Each number is 128 + 24 x the weight over its row's rms, rounded and kept within 0 to 255. Layers, rows and columns count from 0. Numbers have three digits each. The size before them is the row's rms in percent of the matrix's.

# layer 2 MLP gate, 1920x576, rms 0.0455, rows 895-943, columns 96-191
098:141118120068126121145094119081121141132152117111095171108116145148159164084172129152142100124114113144083107106106163128084096134068117086136101128121095122170106120099106080122198146096116141167147109155168116160135138134159134118153139164167139156100136156157133148159095098117148160136
099:145114146121120123090155135167109159123085065161122134148130138092110174100058134132093135135156107140121129132109114162172130119093104119105111145136138109083072131136185109123104159141111101115120145162134164137128092117152120052099131130133162137141168154094121140147132115126114118112
100:100146140166160152120130132109153121139131127147150128161157158147119122077134090150123137156100116140151101118138133142192149129101154116075152141115117104141140118155083093113133156154146139131092140121093120086093129124127139125101116139171078130139086130103129100103129136124123127131
101:074074104179069115129187100103173133181107111119146155123133152150129122114097107121122165114145135149107095140090101089145127153091184157185093149158123148109135132142142115089122149122131144091107085101116158099142138105141126134132112091117143107133123126126116126124090129121107167127
104:080118148120135112186134142089071108173113128142115090146166150122114098140141086144135087080174124073143133100134166169113119107079126106141099100140135093136110117128103101101172105161083116148148111141082132149149160130137098117125157119153140158135142128148135175155130132144106114123
103:133160101135149161112171125112114175133142090150176135141116139140154156165150117124158108139146146158147103178137137102159144121144120118104124152170163125111155132137146103089126133161114111113109126138130161121111131134108100085136101099151139082140078112129117086103127147105122107132
099:150103092120109085129114145106099078148077154099093111160118112125127150123079165159146082141179109123160145098101135102133148166104154112144134148120161158098141128142131121116128119139147083175139146130157129138162126143133129143142099106123144123156074138174120151136119117063217144124
099:102131149067147122134170146126160175150121123123142162134124113144092114128117138150137102093138134071104168125149123120113161163154159139157104120144087090127151135115118147105156077136166112113125141175130118128113148131163112113116167122123147157099136165172076135115094130148155128088
099:166164123103105158124144105141160068107130136126138125098089124136062138139147129126153152127154153138156175124069102130113134087138106154137111126131110127148120133068119097137106155108139150127155107113121104149148149109121117111147163126140114125112165117141131148122131141086130169137
101:129161154155150116174145143137161146124124122124143140126079174098116086182086113112095118106097140125113195118101165130095089114096149128144146114192126106101131140133141149123151101124138135127127116079139155138125123129131139128083161131133120133133150117162162179143134145123120102116
093:098146149124099114104119117091123152081102165113113125099119119094109116127154078123103149127150086099150157129117128126118142116106095098145125094130133113136140124124109159128096131159100121096125135120128135105105156092140114122136105113158133108105131145136113161147098127078120134112
098:154168117137122123088153127103154101149131110148134107118126158158143106133123131169163143106163117131117152082149091131163146130129102097087117144171115141103102139118118131094083127138130106122127133099110122104103099123151154166160110117135118122146109138143142126096168178175127156119
099:150154134108090137164083123145110088132123118141085123131129090135130135182130106159137182109146125095168106149157130126139107159107099158112110116139160088114100119147131125085118171140103169148127106139103138126099129180144153148136102121173134091141136117127131141101181131132117169176
101:086141103143112158118122091113090156140154098147148127129120104128124082156139140124124109141120167136152116146104142091109158093123103112139154108168146130112145141134056107143123132098183120135100119142100097148137161112142112135153113147130146143169127137135101117131106128120120128153
101:125112110158120139114132111161118122117100120130122137147130154120128179090147148135142118119104164142140151124073139114140148158152118119160115156104141163133094130101133106143139119082131180126109103140153201087150111136171108114151133141134113125133141152120153151131147104140112125132
097:121124119094119113163117118106162105194109116073170092118085137097126144131152111175163121108155096105173128155111095111142124163093118146099147108156111130135100144108119105104162128159103117114151121091113130165137125083121103113115161119157114153123105161161179168101087102102140138140
102:172110112091129150188138135178125156132121186121169155109130097134125085100133095103138115151121167128157080145131102150133130130089082148067113113145169104125122114117130139136163169120127135125089132076163114167156115100108131159132141134168087175145113123109122166143126094119108151160
099:135148126170105103133142113108102107110125153097119115161129089150126157146115125169144089085131138123108138115119143165145130162117143101151160107096153127117135110093137157106192160122160148130109116122126110080122114139157139104093114109136089146150129138126105113143126126112134119106
100:132063118095135165144121119146087110137130122158130150149099127129123142106133120148115129113170104118165149078118106123155144083158126165107154089115150137130140130134086160150128121131136131120116119155109134137102131159177111138095116130154109112140100127117163122152149095146113132102
098:149136124160065114069156098105132140141163097112117132153104106136148139147142117108158194110145124145118120099134126154091152087098115129103068111115115120120128131136156098174117134092088124134102089105141139125125148088146105113124137088117139129075150122125165136153147111113101142151
098:157117127117111136133098105117125161121067146136138137125147149107123116150092125111132136117184183072175190125157157112150116113101158119111126135124124136106142141081117141169130130145124148150155110081163145161133125132115151151113077123135101148111137118133138122113112127134082173077
101:165161135121159148140099119140074112167107148073161101153132147081092149129103091102094108120120141107097129122130141125065106144187097102112127101094140132161107115146132088130129155114114084116154152099138136167126117126121141106158142195092161149122166126099084155121090135115142131129
102:124116155126147090197143127083110152198145132127145090096103101147156116115142117152113150151126103069127112132161124132098164091151127170139143129145113101102163171097140113101146136128172129147179148115115127141118103138107110180149077156129130105110127133123120147130106141113183095143
096:133113131095099096115102153119118130109144150131135115125102147139129139116123108121093124139129168116127121117116114143162135114134156133149152116141119162124146118178085148083143143089138111144119128072151125113140105156129098140153133139140103122092101146153089112137083111139138142145
104:103101146139160115132093131164117131177118101119139111122154135146126165117142121120127121098134143080187097105121091149154130091100154077192149144129115118138143117162152116125146139152113126134138147140158108128110192121178140096129116096087119173132139106104150096153160163130144084155
103:113139112157102149151144098113085118157178131117133143137148100127102136143093121146113158123127101132133115108140132121115192143133134126118174161141145141159123149110144125100129138112120134097103158134128147132127159156068122157075096130123135161132135145117081126127108120148136103100
104:116109146118154117124109135154143163130151159111162136127135111129127144105141150125122174135152106129109090109154102121104141125121131153114134151106116130089123104141102145072114127136103118115135097150127118162114127134129125129113137124161122149143130158118131153190105137145156109147
105:169142100164096123129177144117108133186127117110145122139157124111164145139142094090132127129101153141132125116109150123098116066103117179110079092084150134114147097132111111156166128120139121129073125142129099090071132192121148131114112159142157168160115126109121135151083114137152082122
098:099103133137093180091155160193128160116143140154128137078099168129133140121118108099095129147152148087132167172122135096123117154159150136142139164101113164129117165151134145132092145168103114164115145072144149154119103103167122180094138111110088116069109125086080125118129187146086078120
098:113157114150127116165111149141117118150134148125160134130119147125125140105103112060116123148130103155153127137131142143121170128080145126139148107112116181145128159152135125166118126158174133101113172157121107136079110106146182136113097095138127082118148122120144133156144190122126124161
099:116126177119126141114132124142127095114152134132148128151141151091154147163124094121135094158145081124093134133137145146145161144169085118132163133108107119116097121103104130130174149142125153109117121114165156108130147116127138146129134128127112145129098152079152114118162144123095096081
100:122168152129135181090086116159098137155113117125096142147118122134122121130112123145141104119156153139135104099108135105154118160097100097105160152110167113115098075092152140143139137120144137127121077158141085093127103152162147120132148125116098135092098131135114148141141083174126123147
100:124125130141115098124123147134096136141093188189081163137156137165181122123131083140135131097094131157130132145132107101108081155113142118142128101135130143117098082072122147176109134069158159134098125155167123107151134124106112158132105120101114174089138167157105131141107160120123115141
101:085140136160147144119140140097098118151133075125130133136150131081143106105123129131160095140172129116104141131148138133139131138117128123121160135118106142107098126073151167118145127109146080091093170102143158121078121090144169136154163145126116105112137106108120126126156132162153156125
100:120166159109079156146109105071117120120166124128126133126149181141150086090176168151108133117107152127118130085145085101109139152130146118119115120146154144125132160110130126170127128133164139110139090158123108086125127078154147141111099088176127118124099141146144134152117139113130138166
096:158108094093096101145140139082144124206145134138103158107118105099136125140107116149093127149117126118157129100147144135084157118162176168095115122146112107111182126114117147100139143089125143152117113125125112134129139149135184112140107149117093107118082122117136140142109169097128162184
097:094133100138110107126074137154117184135166115143150118124147124105160171155095112173124128149143143107084128136137119082098092137109116130152146073123139114149158167108145126167121146118142143108130171158137102101147162126122203148158108180101135075119127136132181108124110121131132122099
106:164096138110127090151146107150146133095122130133130132157117117149154132127135086146112119134129124143110186137142144103133107143141114113119180095104139148118174129116116127139107130133076099135097135089171108141102117141114086097153189084130105101125097124134097117115143117101140123108
106:104181142116123171149135108121118107117133132133129114121108140133164099133173149134146112123120116156145136143101127112147115169121099146156136138091128123115148107113113135106176160120126153145104118128088113116101123108138123119099108121112135091145135119179154139104157160090143138138
097:171148116081098122146174110157072173106164139119150112127127146148121129150164142126149141131130094150127152157165131131114092146137143168138141179108110150105116132138120100099145133130179129116151171133113123110138181118106135108123095124105128085106121100120118138101136132137159141149
099:131133093149142132092128102130127136117108113111141151132106099105145116143137127117158169101154139104159171160171137141138125104154110150117153096094099165163119143153115118120118170103163107104148123149108148160130103148141146126160095156138144128130100092076148156132120158143145162109
096:148104106086139124110166109118116101129111149131131087110108067134104096139142104164130157130101134142144123087148137143149148088160136132099110132082125140088118143136092124154121121150160158104122163097085167161101100154163124169127121138134109101134154115091068140073131166163193145103
099:137129125080074134126122116144114087152103156144128165110126166150126122094122127157105142134123153159149090081124126124128098098160145122144117124139153117149087121126159131163135135150119164096127109124169154129137133142128159131129132143139104116083104106109128179089131140115153161158
102:103098114147132127103153093131171093141172157077146134117136129116139156140116157131145142147094142093155148124109145079137192104105139113153120170121139133080148145136128108151097098141147155113110162131089120142130125098124171153135147096105139155124119108128069150126106133082144093131
103:127076127101131152120096134140121128128127123108156121145118153129110137126116126113123071109093157111108096117134099131154144125140127107120130127125110126148114113100114172147135147076157173163116112128093087127111115109143110125148159137096115123145105144131146121099178091155110131143
099:085111138169177137138141149145094122120137135124098117121146115122124114118092103109108143099148125124092157177148129105105141110207111117141184101156126129145121136126129099133141137154118118158168142152116106127127134129125106110141131082119172164134154123140134122136147138111115152102
098:156133100115167147109104120108152118120115126105102141142153122117142125156148097159164127114152150171182090148102111151118115134140130163127143117104144131097136127112107151124163131125112179098098117141118106113128135051118144130154144140123109126148121145108162099122141138111134118169
098:122109121092156154129115125141134133148104114124117098152103125071133183135118143100135140098131138127109119131131110139112107125144120122130178133097138152146122135082185106072151133107103120121123105168120109136087141116129158112145124117156126160148130101125130127094197133123167143124
100:139149142123133131118164089117137140201148115137096120090089086136107104135102155134206144099100146109142132088153146123074173125147150161133143130148138131129157136098116138114084124122135094144087090108138150108116134127168084104132114097094106145114097149130145138142113148147124144125
# layer 2 MLP up, 1920x576, rms 0.0445, rows 895-942, columns 96-191
100:109161082105126144116078146149150128122124140070110153083109129130136122108119166119121061135151116175156146127078103135173090114080138105158082104126115128128094156136134153117152104137105148125109131123139156125157133111104152140120158134115123166137127147128147167151142149109099153128
098:153099129095102143135116135165150116137117134108134154132120134170142166126118120106153172111145120114124089111134142114175109093152120116158125125092127127139134176109111103125072133154157141159117140134118139146130150112168117136145135129130147148159129119134145105112113131094099128130
104:100112104119169099120138107147114156131102130117144129139104123112118124086123161144109145118146122160112142124083141127122120126142127108180168146164095149145153169139136133114099119107132133065108119139135133169132108178114157120142155202142163096144153107147099101120094124144122109141
105:121133139107089120147150162127122158147156115163150116150149146143111157134175139149153115152117108127134122119135147158147135132156148185113111130144091109139123100116147127159145104099125120102084142141133128124161115141105149142169085101137153132121116132127152130195154104131119129153
098:130109112117132132141115158083166089135133081178143100081141100114147144109085137126108090129135155134140123141108158108179143168145147122169105120153162147137109108124131107118125096101082136157120133114115129137155119156177093162146114141091112155123111112129102114133133126112149136151
099:107131122090144144126101152124135160137105132104188148139146131119117111158117192165107137148138158141138145177111135139101132142105089123139169158114138124116091119122169123168137143124121126094176103129138149125101126127115097138085150120133144106142165110136080104143132149136160099115
102:204126109121120133126124109099134104107089158180124169137143130113136111098143105141170097077152155083119142141155118148126142119129139129104115143106145164119119149130140143109167126072223092122175109125143149159147136064122120052126125127123108142090126166119134169118161123135124134134
101:156093140144152127181100157141093117166107126138126105104143136149158119167113124115126135101176165097121104087139137126139108110161134148085142139154098126100142149124120134158114132158114118141100118152131160116142129137111104136110149150165114140162140152158128144107134120176147078115
096:153121103134109114115132079123130062112185180093144102116112125117151145097100079105166136148080106114113142141093111154149159114128185082153113120093132118129149149192110129147102124120144161108122100092114141127119127129145113104121146104097112145118108130093119152158118158154158159090
100:092131124109123115150146115163142086136156107152118136137094102135139146071137126152128107107128131160111109107152121129131142142114120124145125134146150133143131088093164139143116127155154103111150141114134098126139117131080140094135114147122139132107090154120081101162122136128119125130
093:160130128101122146094146142138067124133127113170162133122115125166126075121183117133130139144119157117134119124092142129114118095180079109154130134092178120134154124138138140148137111101187146113134181156101200109130129147125121140109124097123133133099136150131152129150116134176174157124
102:180122129159097094120144118110128143170156114124130106122152127145180160145100114112140131109140149136142151107151124154097141108107130154123153116095105136088103109143144123118139088138125075108146123165152120143126165123155145135111133090149114128127157143148156136135150147133115149100
098:107119156122164146127142123172111115087131141158135121084135144128127091122124155138091155161147121136132093144163147128134167142143119160136153101105130127109133113160137115138125129170141161122128148065104131141137143136156115138125147124109089142097142124100155048153125141103112088075
104:185134122073106090161124155125090157162126138138142157162132118123169124143112152125122117160177097118093136161108116134118131145095145131129097104155121152128142148104145136129128178124137159120102121123081157057083114101118121154122107079150112142070134138109100147125111110167107178145
098:154130158102065195102137176115128164152135124164125131156157105115165120120162079117101125133113168155153158129141122123140103153143162078114131128154117143082110139143136131155112079124151117144111130162097156127118148142146143120130129153160117143165097117140127100077115120128152140103
098:116153138142148117134135162118118102104142150160104094141123115115122139139116136141168123151141090130141162085099079146152123104081146136170156132121166157135129121153132120131152117123136173116147116153152108149138150144111103101141126160126130162104169160130086163127143122126138153108
101:115127132071098090094120112120138090144148152113085134086152139151102131118082153167120129142148115130182113134101126159106146129171148100137136081125151133142151166150095151131133109082152146115080128131103151124152160131091116146122123127138107085138114100109142130119115134123125123115
100:111145117124131113140120178091139159105128126125135146146120119128130148110093147150130136111108130128094173106087105134155159134135149113187162086132143151149147092143104164138161091127128107160136143124089142097115180117133175091148137156115118111113122123110111102158118156101121162127
104:107160113093116124134131126128143072132114143140129172109110116099154164112096165147084121155132136152142139092095126115173131115124112132127106086105171142097140126178133095117122065127126128145119160118147130151121139122110113191138078128131090084136140156141136071151154162086145132098
096:091165108113150184112105098099113123159077119106129175166115072143116125106129127180116135128120107137171094122099119094132155152131141118126107119092161142077112083153159134106107127109137139155153120152081123112143152126097115112101110159131171077125124123106165134150123091088137119175
101:162109145107128138108109135111113084158128160145143163093112146153103160114118139091103118118096151097125150161156120139109147181160120169105111125135122097106159181089122105079139137098134131128134137097182137114145117152137130149142151106112136151148201109115135097152120057107121129159
107:150111146115166139127146131122125162064118119071105138134123127146130122105110189114133080152129133152123127113138099161138139183156155117157135135114146132132116162137094146153137130138133096161128131127105136101119115161087149137172145143136119166152174148092122100129118099122156117147
101:126178137111199158125112157104130145135126121160127147156109109172151122156164131171162111122089156094140136125138124096143135124123138108150112157125128107116110135136138114122128128113119176146116122108093135104125107147143110145135140185138124141172141164105154142118133143116140145114
094:110154168101123124157130117119154157135114118052132146116123152182155106128164111102154119156088179123158136109110115122133163138109145121130179080112131138140144139163141064157117142132102130111105137150112145090123104131150137143113112138145136116169163130130119079127099105078119191073
103:114134161149113135135134124106110101100104189120114066137118116131112157121109139145164119129084160159129164088137130129141114121121120149148129099148135117130131120112152097110173116130126135100110161153151100136174112119155156130153108137131102127080124129090077142147120123114123150131
099:116143097153132089165139116110146142159078179101130180162134161141106140157104135147151148116162120114134130130143098131170119134093142137161116115141167098113153097139125120108137108171152156122090102106157104160132142136085118152131159137168150109119112139132133163104149173129134154162
104:136101095103110138120118169147100112134146147141136138124135128163094146077074135137093112150106088159137104155117138125118107130109151125123126148171145116144122140141145139108134154118146139131160134183120139117111143140111106141133119122132168157135145115095097147118129110143126131105
103:117155185099105126116137146107104156101119118116136141122138137149102130120144172189131113112118124129172163126134130139131085111106118101158185139130125111099127109106121089172117095099126127118124136119129132143142113129119133132100190136108131134120115111089115119126147131126158126136
103:142125119152129145135161132143117145124126135095122155146095117104133136122170129119117128148108102137102129095152115138076099109158135102115138117130132100108169116132129151149093146131111105127143137166118136119095097149164130125148135136128118130113140155139138160085116116154142120123
102:128139136154116135127085144144107155128153140110141150141110118113097098113112103111128157140173086132147145150104105166129151124119140092115145110129123145158117091148112127120135154094113093085098113116165104127083166155148128147130142084116172110150182108136148139110131156107190153160
100:146132127145128137167130087176076112134106116140158136156101122103120151144109114104126096137141108141115119116102093136141157132127119146106115075086164069120118146147115128089114155069098126134128140149218152087137094093142112114119111122099110100126136132065127145144150067123159131166
099:127124112135091161132126151125147121093102147116118133154156086135116128147068125140176105107154167124091177129135131130138156110135102136125118140117106131136043135162109146105157131139090128150156101121196140144148133072159127148158125171110122154145139125091148134123109109103140119128
103:131118120123130131127114164110161157135129107147145135159075127129155128105087147135065089124127117112147147098160145088115125166232129146119120144157133170080159152134098168128122129080159132134087161152131079135158123135175151120109159127144134160168121135135147146111126114105091127139
102:099140112068094096054144109191128123095102133146105094169091086124105159132115132115159168154174132138143150092122116106127088124146158121149144109125155095137116115163132137105113129116152197125144167136114160113103126083166126096170134132146148120112141172078140139092142151122161144140
099:114123117108101133130138144125108123114155142126133127118114153158088116166143153076108133085120090173102080096142131092147126095124106097133127097152123105105133160113104127163122124114130143172126102168131126126098107113181125118141136125142120133125088105121136129159135117091148115103
098:138145109149150133122113151104166152159105111129145134179157148115099137119109144111123136106110097103132137130101136155120115077128086111139125107082114114134150149118081118154138151097095143128103095121142177116133139122167148118131157135118083095133135113118146142119114120127110169128
096:110150163086109138085097065152128092130117103137097093101132130119127107122057164128147172095115149108112116121128137110108157134105123113172061107137160111151172119137117158091128109114141164141145121146150146141101154083140113129145122121133120177128134101151096164139129097124164097134
102:180095144110148087103146086132122081114150162090100121096129070138110108110133145110134145148111099136091151159168126081144129137155120130097150133133137122119160153116190114152109082169116124119143141081140134144125129102153153090135112112114074126102130152152089089142130136126072087150
092:142137147093142179136149165119096073134135072085125127125123130094106107144146135135193116147154145128091106128121092123175123134073113138111162135093115144143105112161129129112128150124119077106125172117121118148130113093154135125149128115134156153130159129096131090114164129130153123160
101:134101109129092147150141129130124155173147143133116112111112170144130106136108169133125133145123101100125122140121089114087146165091125152158066117133139091146166111061156116168102100173110136156138107127131175132122186166100069123141121114148166139118113134157133129104100120109143106166
097:100139126109103180141138140153179114132128106116142144172118144121134133101122121127146154120132103104090107100139135153155097149111159067133171159193131138141109156135140099138152133157092138152151137141114130133147115132117109179122160091104131162149174111129174104109138117139109139128
106:091102127112161130105168092139132101112137109131156111152119104085156162154160132075143140123155103131146096147164115111116132154140081116112160142140106139126108135133111143136101092091116089146104103130146141106175136158130150142085111153143122166124125119132131113146147102153145109136
098:113157153135112088142145129086108143130126133141144135133179086111105106118124150141105144075136094182142131098152125135143144124131131137129098131145200142120124146154115134160128128139138138081125098101129115113127133171106137179155106106101079117151125124094138134129106170133168172105
101:136117144160107069139103122148110113131152094072151164084085096123121110148135129094133121159125133147090179183138148096147121135152119139117144167159108170131134139071123093115180056126154087120156135063123125137127119129079131115134101105122177090110118117127103128183096135144125138130
098:110122136127131134110133098106141155109161137083130165117125147136150132124131097121165114150117152147119120129131142086139112103086128202152120137131150123122087117117161104165141127133116094147092154113112162128128103118140151138114110144159140125133104110160142149123188064134094093146
097:095118142131106132160157104129096121130145139106124136101132107153086157095137119107082148139094147184154131106149123124131093129163088130115127128128165205125186099126134138136181103114161102088114149098149119109091085182116128143137141129144127149119122121140152109190108124151094082145
100:115119150137117179148138114160099111120136162139092101124126138166146101083167142138101170088125097111135110147105144159107149143140141179178114163161131153155117130108143125133131128095155154150109140098142122150147114119133158100163119111128085108168165188134138157106164111105137182157
100:185137103155169131134168103132148141125130119111136120173127111135138124070126147123096127118148090126149113133139096142101136136117120160124140135107125128109149142083142150096098114124157180167154105127089143112145086117105149154117117131131156141138134165079117176118120122124119112093
# layer 2 MLP down (transposed), 1920x576, rms 0.0441, rows 895-942, columns 96-191
101:144132099095130125144107110101158103107149144116130121148143099156124165144180104166081082112135082130096128117120142078122100129131115156116080140142131145105095158131118128129126119186138134139117141157081128130136094123134076127120161111150160168160125146083118144145127178111093123111
100:163105113136110115148138129148117134164124087124105145138130098131161108121137131119138147110097145142111135131172124095109119112112115106145118142116130153127114110101137128143131122069124132097140092151131143109100152083175135128140163148132140167113098103170155118131102133145087153102
106:117154159165153092132150120136130122138118142107135099145161124140132067100127093126134106142128155168078155105121148098144106123132124129122136117149114092081115144126146157156125108140184095103151090137099189104134111129178110145110133176146092140157109093126130141177095087081125148128
101:163140116108130131133100115117153135131109138148157153134106166129120139141176132120158086127109135138143123141189135139138148105160133128102168112120124144113098104137141153180133095055119099112070164142128129183149124166117126151145152112122118163116135130085140153143157119112143129115
099:092144136157116134117123107125086165128142128134150140198172148148135132165123144117154129128154126080137134151134119111122109143090090142157080131118147119139134130134109070122128110116122122147125126164109128127127127125130093054098087128137126160144156154119161136113129129147118079103
102:105092132185109104179139176158106083151120122086166122120159098108141103149150118130145136105125156096084154090186093104155110105129141146163124098125104119083116107127116120105129128176162127104127081106110132102110098096150117119126153157131150129138137138126177119110112104073125120096
099:138109146114128114143123167089077128145123133142156144141110121127118119139091110147113071122130095130118120132162087142112101137131123119108144088129165154120135122131121149106175127173144138134117138092185126146153124112116127119134178106150137112116115121123123142117113120102150138117
102:111156180117128131157084145122109129135160110156119120132141084139127116154123138125166141184135118158087116133126114123139113132115106175103121103117091116132098097138146081171147150141139137147128123135107129162152104103135163122102130146144047124166166147115125091103187071161117113163
100:145099150157098167124144126160164150130102116094133145123142127107130134134132138120108134130136122131125132126106128097143122106140138116105122126094102139138145131125147093139127141194131118123121113129150136076162142147107113108173116137105163123132120108149156137092165132161129152105
103:141133124155118131124131115178112122125158155144164145129152102146123156134134166131124126091126122138115141118125140123114168161139117089154120133138072179127117133117145122104167128118115142110163160126141120113157124156148112148138141166113143115153175134131133191135127118124157128157
094:182132104124094105084140060172138155112094134161126115102110115124160125115125093149091119098130121112122129145138134139112103130141147113107107117123134122111163128069148158153112105089154135098115186142123154157087128123143156134147131194126170108138115079113163163147107134144074146147
099:127154126148114086105187148132122130173097158165162130137114148137100130169101091118143086146144158115181177114131120146146087086126154119142145119116120167097119093076137127128133114176126119140093135107150120114103093139091148124183115141120140140129098137120175081098167169101133140097
101:145137091089108133107124124103132148158160146155129154107103107121122129115108088163139109148093125113181116133106130143123093140108162132119089160103123106154125114096138093150165136080109163131127107152125110099084110125131107087166151134099118101060086105084127170120151150152133126150
102:139129101123160106095126101132153167137146137150116187136144091139128108106150150144134128146084121139131071147110099097129109137122149121161102079122102106135145108110119157141174134163140085135113140122122115115096148117154115134138115141134091070134141119110149140108083101106121136099
099:140164127126120146098172128164165135163122128130093118191152132099150127071096124141095093099132119113146159109153116125096101148113119122122148113101098082126103169084153156097097129141117069137105087132116121185078106107114089083117104132127129116127113116146131150123166131099134123129
099:138131201109128127140147157139119120114107159153191131140124156131150123147122152102121150175100124146124128147156129102111106139153108153097134122118126165118124120159140160139148155109145135149150134130084102133131119176134138087137119114135134112127132156149078133145101132122096103142
100:169121164132104116125159125176123084145126113159176160109113102133114115109125160133106142138122095158141125144137119134168118141138102138121113127115190116129129130090098141145161133093135091106073142098154156122180144152123105131104152131139088149152092137122110142123164146123121128145
101:109126112105149155146107157105096119122139130124136126122126103109062099191132158136129183162135093086129165141114136154157179120163127111159110149099137128072111115125139140133123113142113148148129112177115110104128114131089138147123128106100124154134151113076094098150113065157141079115
102:135129147162166121138111102128171128128100144137157142150125138104095121109131101141156101081129121152092131093145135111122111116143130164094140141161163178156110140129142125144150159136105122145143115101160103160107124126121137045101138105138167111121151134133136127132153148099150145148
096:118141121194086106069186130134141112146094109111095105091117131105141143139111155160128152139158127156130119158140168115123106129118111149154163105175148115139169147155145148111162127127097127128115126119116136147118123108103183092120110124099108121118114110128120161142096160088104128100
100:079131205121107175111117151104126143137151142096071164090139134140127119140114185161146137131129111123131086125170120118141142109094148157114125110137163185122129092128152089152112146116123140129128121135129149108119121101127093117113156138153135122159154165161144130131131149125131134177
106:096121154153131135119110124134132109150154163080144141145127118125094141138122138168153140130115158114114132131138127135091156125162112119175117137108141153135138131131084138144109155106116138083174154077109159155141109113147147141155137174140188141106120150121089119175153085106126181112
102:178136086084126153084165118133127098124135145174129114121134119124133120145185157140096117132093144107164124105175139183157107123110135114151153147139105173119098120110138085167120128141103154103128115122149084103147124106138133104125133140123113110167149142114115108136166128134121142126
096:133121144188134123170132136096157157151152136121152184119121123090111157141122128125105096143135126094134082129129131127134111128160158145075113115126117097141120108122117095148142118116086136150102117123126107119137126081128107129135148152115176131113147168093091121108087169131125159176
103:121161101168139154128157150090148150160154133122148117093135064107140107141118117163112161163118106158139170162133116157093152145102162142144139107149115154185135165122122145095163138114158113103094154138156094136133183130124115125106147133132124142150106121097159128116184140173158130164
101:113126119140101128153130100145127131127152133144123164100115100176132137137143136132142143133085114136108101105081126056168131144115077170077162085134135160169110139146115098158130087139143151115107089132124163136106142132092144154155136121163112145189153167105145138142166168126134131084
106:101107119097126140111098094111117135164127114118140144112123163159127163113189129106146099179143136144118121152117137119132152134098074137092153121095086172110139136129153102139137093148148113127119156129134102115155098098105123141175109122126133131108103187137131137130089143121141095160
105:120130102137136103105124154116093168113077080119139120137102127108145143129133112164127133180104130159134113111117107141125159122110109113092108121129139113135070119105079104143130131157173115145125100157148083118176091139095157147083110092121121093163144133149130153116108085142142096171
104:140150098073123111088118110090119164172119122135102124115133147088144181125154120118151097090159142111146137149127122091152114089144140069110128204145143122128146124121126149139160154104121152151128146115156154141129127132149167124098111118184126129099107097112140141138169150163170095132
102:127130150091103145162115105088106134112164143143108092108097116113125094118169142125136161114145108184160150097118094113083143139161161093138116170167147172101131166146119129138118103158116148125182135123135132115148116120134145075134123121118120167105105112156116109109137127113096107145
101:134148146097099098133134130131105125163127145069120141137140152174143126153121098140111133137110141142212135133175089126131077171160132121135131122151113121149106122102121150150135104152133160075132107121098089104091103142117149144084143110134145124127136094135152138157149156142084099172
102:157131169149112112110128187127101146070098138132146087134133124138138063135120077180101121197153161120132106136158138183089133104151141134095132118147126150133131165151165124113102156149113104147142131148107114099128121144093132108115155130164091169125159134104122109125135146127153102112
101:122138141115089124145121148134135089147183130121121150118097095110141113105117118151163087133150142164145112109128119084145126156114131141147132104096153134141114118101167154152097094098130126146114159147099116113131111109130142134072140114122118092141105120148116138116130153123134099089
103:163161106129112116103102105126097134121126078144135111096134124153152113186111154092096142111124116151135110134110148103153115150090134135037119048137167113106106162138114144136149139122137169113154173135119127070103113131084115094100138175113102124175093102114119126121110110187164083113
099:107090117091106147186162119125115143094125107116136135143135106116105115120113094131155183101121140127053140062140151097108142148170140113082099121102109151113122122130132133150117099120133146134133163136123168136147140126128113091123101125131131110125125112153158119145105154120101178132
096:123139146147091080123121144137132147152103147138114151104135107123127153107077144119134087115151141102131117105133117164099124136157155139132133141164136145157145128112133150087115089151131109119111115140127126107127098135095149094140119147095135121130122164125138150119143144082082130137
098:176142076123157117146098106141108144137116135088136134126146154097133158148130132125123118114173125142140172136144148119148082150128142147138143135129141141134125156117135146155130100108118082093122133148136126108104154117130125110121104119129119103106151106116152150127102124140128106109
103:120133135168118153130148099135108151115153146134140108063103136113163139156112164096134146204139166102134128115108151142115089133145151154164112097120085120120124129141144118132154098157144109138148117118174127109126107131112163113108096141105145132136131152115151148172116118122109140154
097:122138143113129125099145177137156140100129162108130092120121142144133077113103093119138131109124159133168120136151106140167126157149128096129124126119128163147128131145123099097111086089131147126142118094126147144143124109145146128109175165156129133144126157083107133124151136117133143131
099:140158142112137166149112086140148140070146138096104144092168104150142143152147098176144132101169109130149120136118164124113089145122133134134122104144162174137129166128117133106176148104147145146160131095118145117146123137157117145108089104165083095120122137103128109156149179144108139070
090:174127107109162136102124086164122119078133111123124144126117104112113115124153111129133139128127141134138175129166135131132168150126135133123119096126127112139144139116141102140101148117143122090076161143155122138154133158144143114134070145148133128116101144125130159109114134130164152135
100:097147138131148157107135131148125110142088124071145114124143157111146144172217126135112157127117161201125094130144152149121141110174133118174155146115156094163094136137124112159129150119129121141125137160141127151163152147153129166085112132128141128170114121125165144103103123122139123128
099:106129146135164135129110126114130149122111140098122142160158114133151119107097162124132110117117117129124126093081118070116132168102151157166141101158161113157132171079120139071109098156097110141127084074099112103125142131162147171172134120120112087119130144122105129132131131120136117129
103:123118137129153101147149091156115111165111120154115120114121125116163144159135113082101124135115126116120157146103118114125118140163139155116120122119131111142092136140133074133171119094154165154100131139132125108080142168103144135113147111146140116113135133199109129145084154160155134113
101:158138118129164096112122149122108130107174116133182124143088156099136166197107150122097137121076189147112138096162134162153145106157179107141145132148085163147142118111128128128152134174091127084158089137146085133142157128100142101126156102121109129098073125131095112119095122109144120108
099:100120128180166150146098095139103129162110129098126127093151140089101055124143104137130157137143077116189106161103156131160149151178146098147183112154133113162147076151095133098126122150159098151082157124139118120107109175170150143135086158136115172140144148077144120142132092112153134147
099:127133111120113105116175152148114139133059112114176120116099181108086111142112139113109130146148104105131139134105140109170118135175159127188162091108106135144150133129148129175093096125127099120141118142141158139108125149142123119129138058117102098163121120146116128107167101142125113129
099:170111074139121125157167171104165131109129127121144137115111166088164129150115173154106115166122114135136131146136121127145134109137098158135158101111112146144134126097178100117152125126124186095105170140116121154128182118113157131127096097129141156089137063105133130127136131122133138158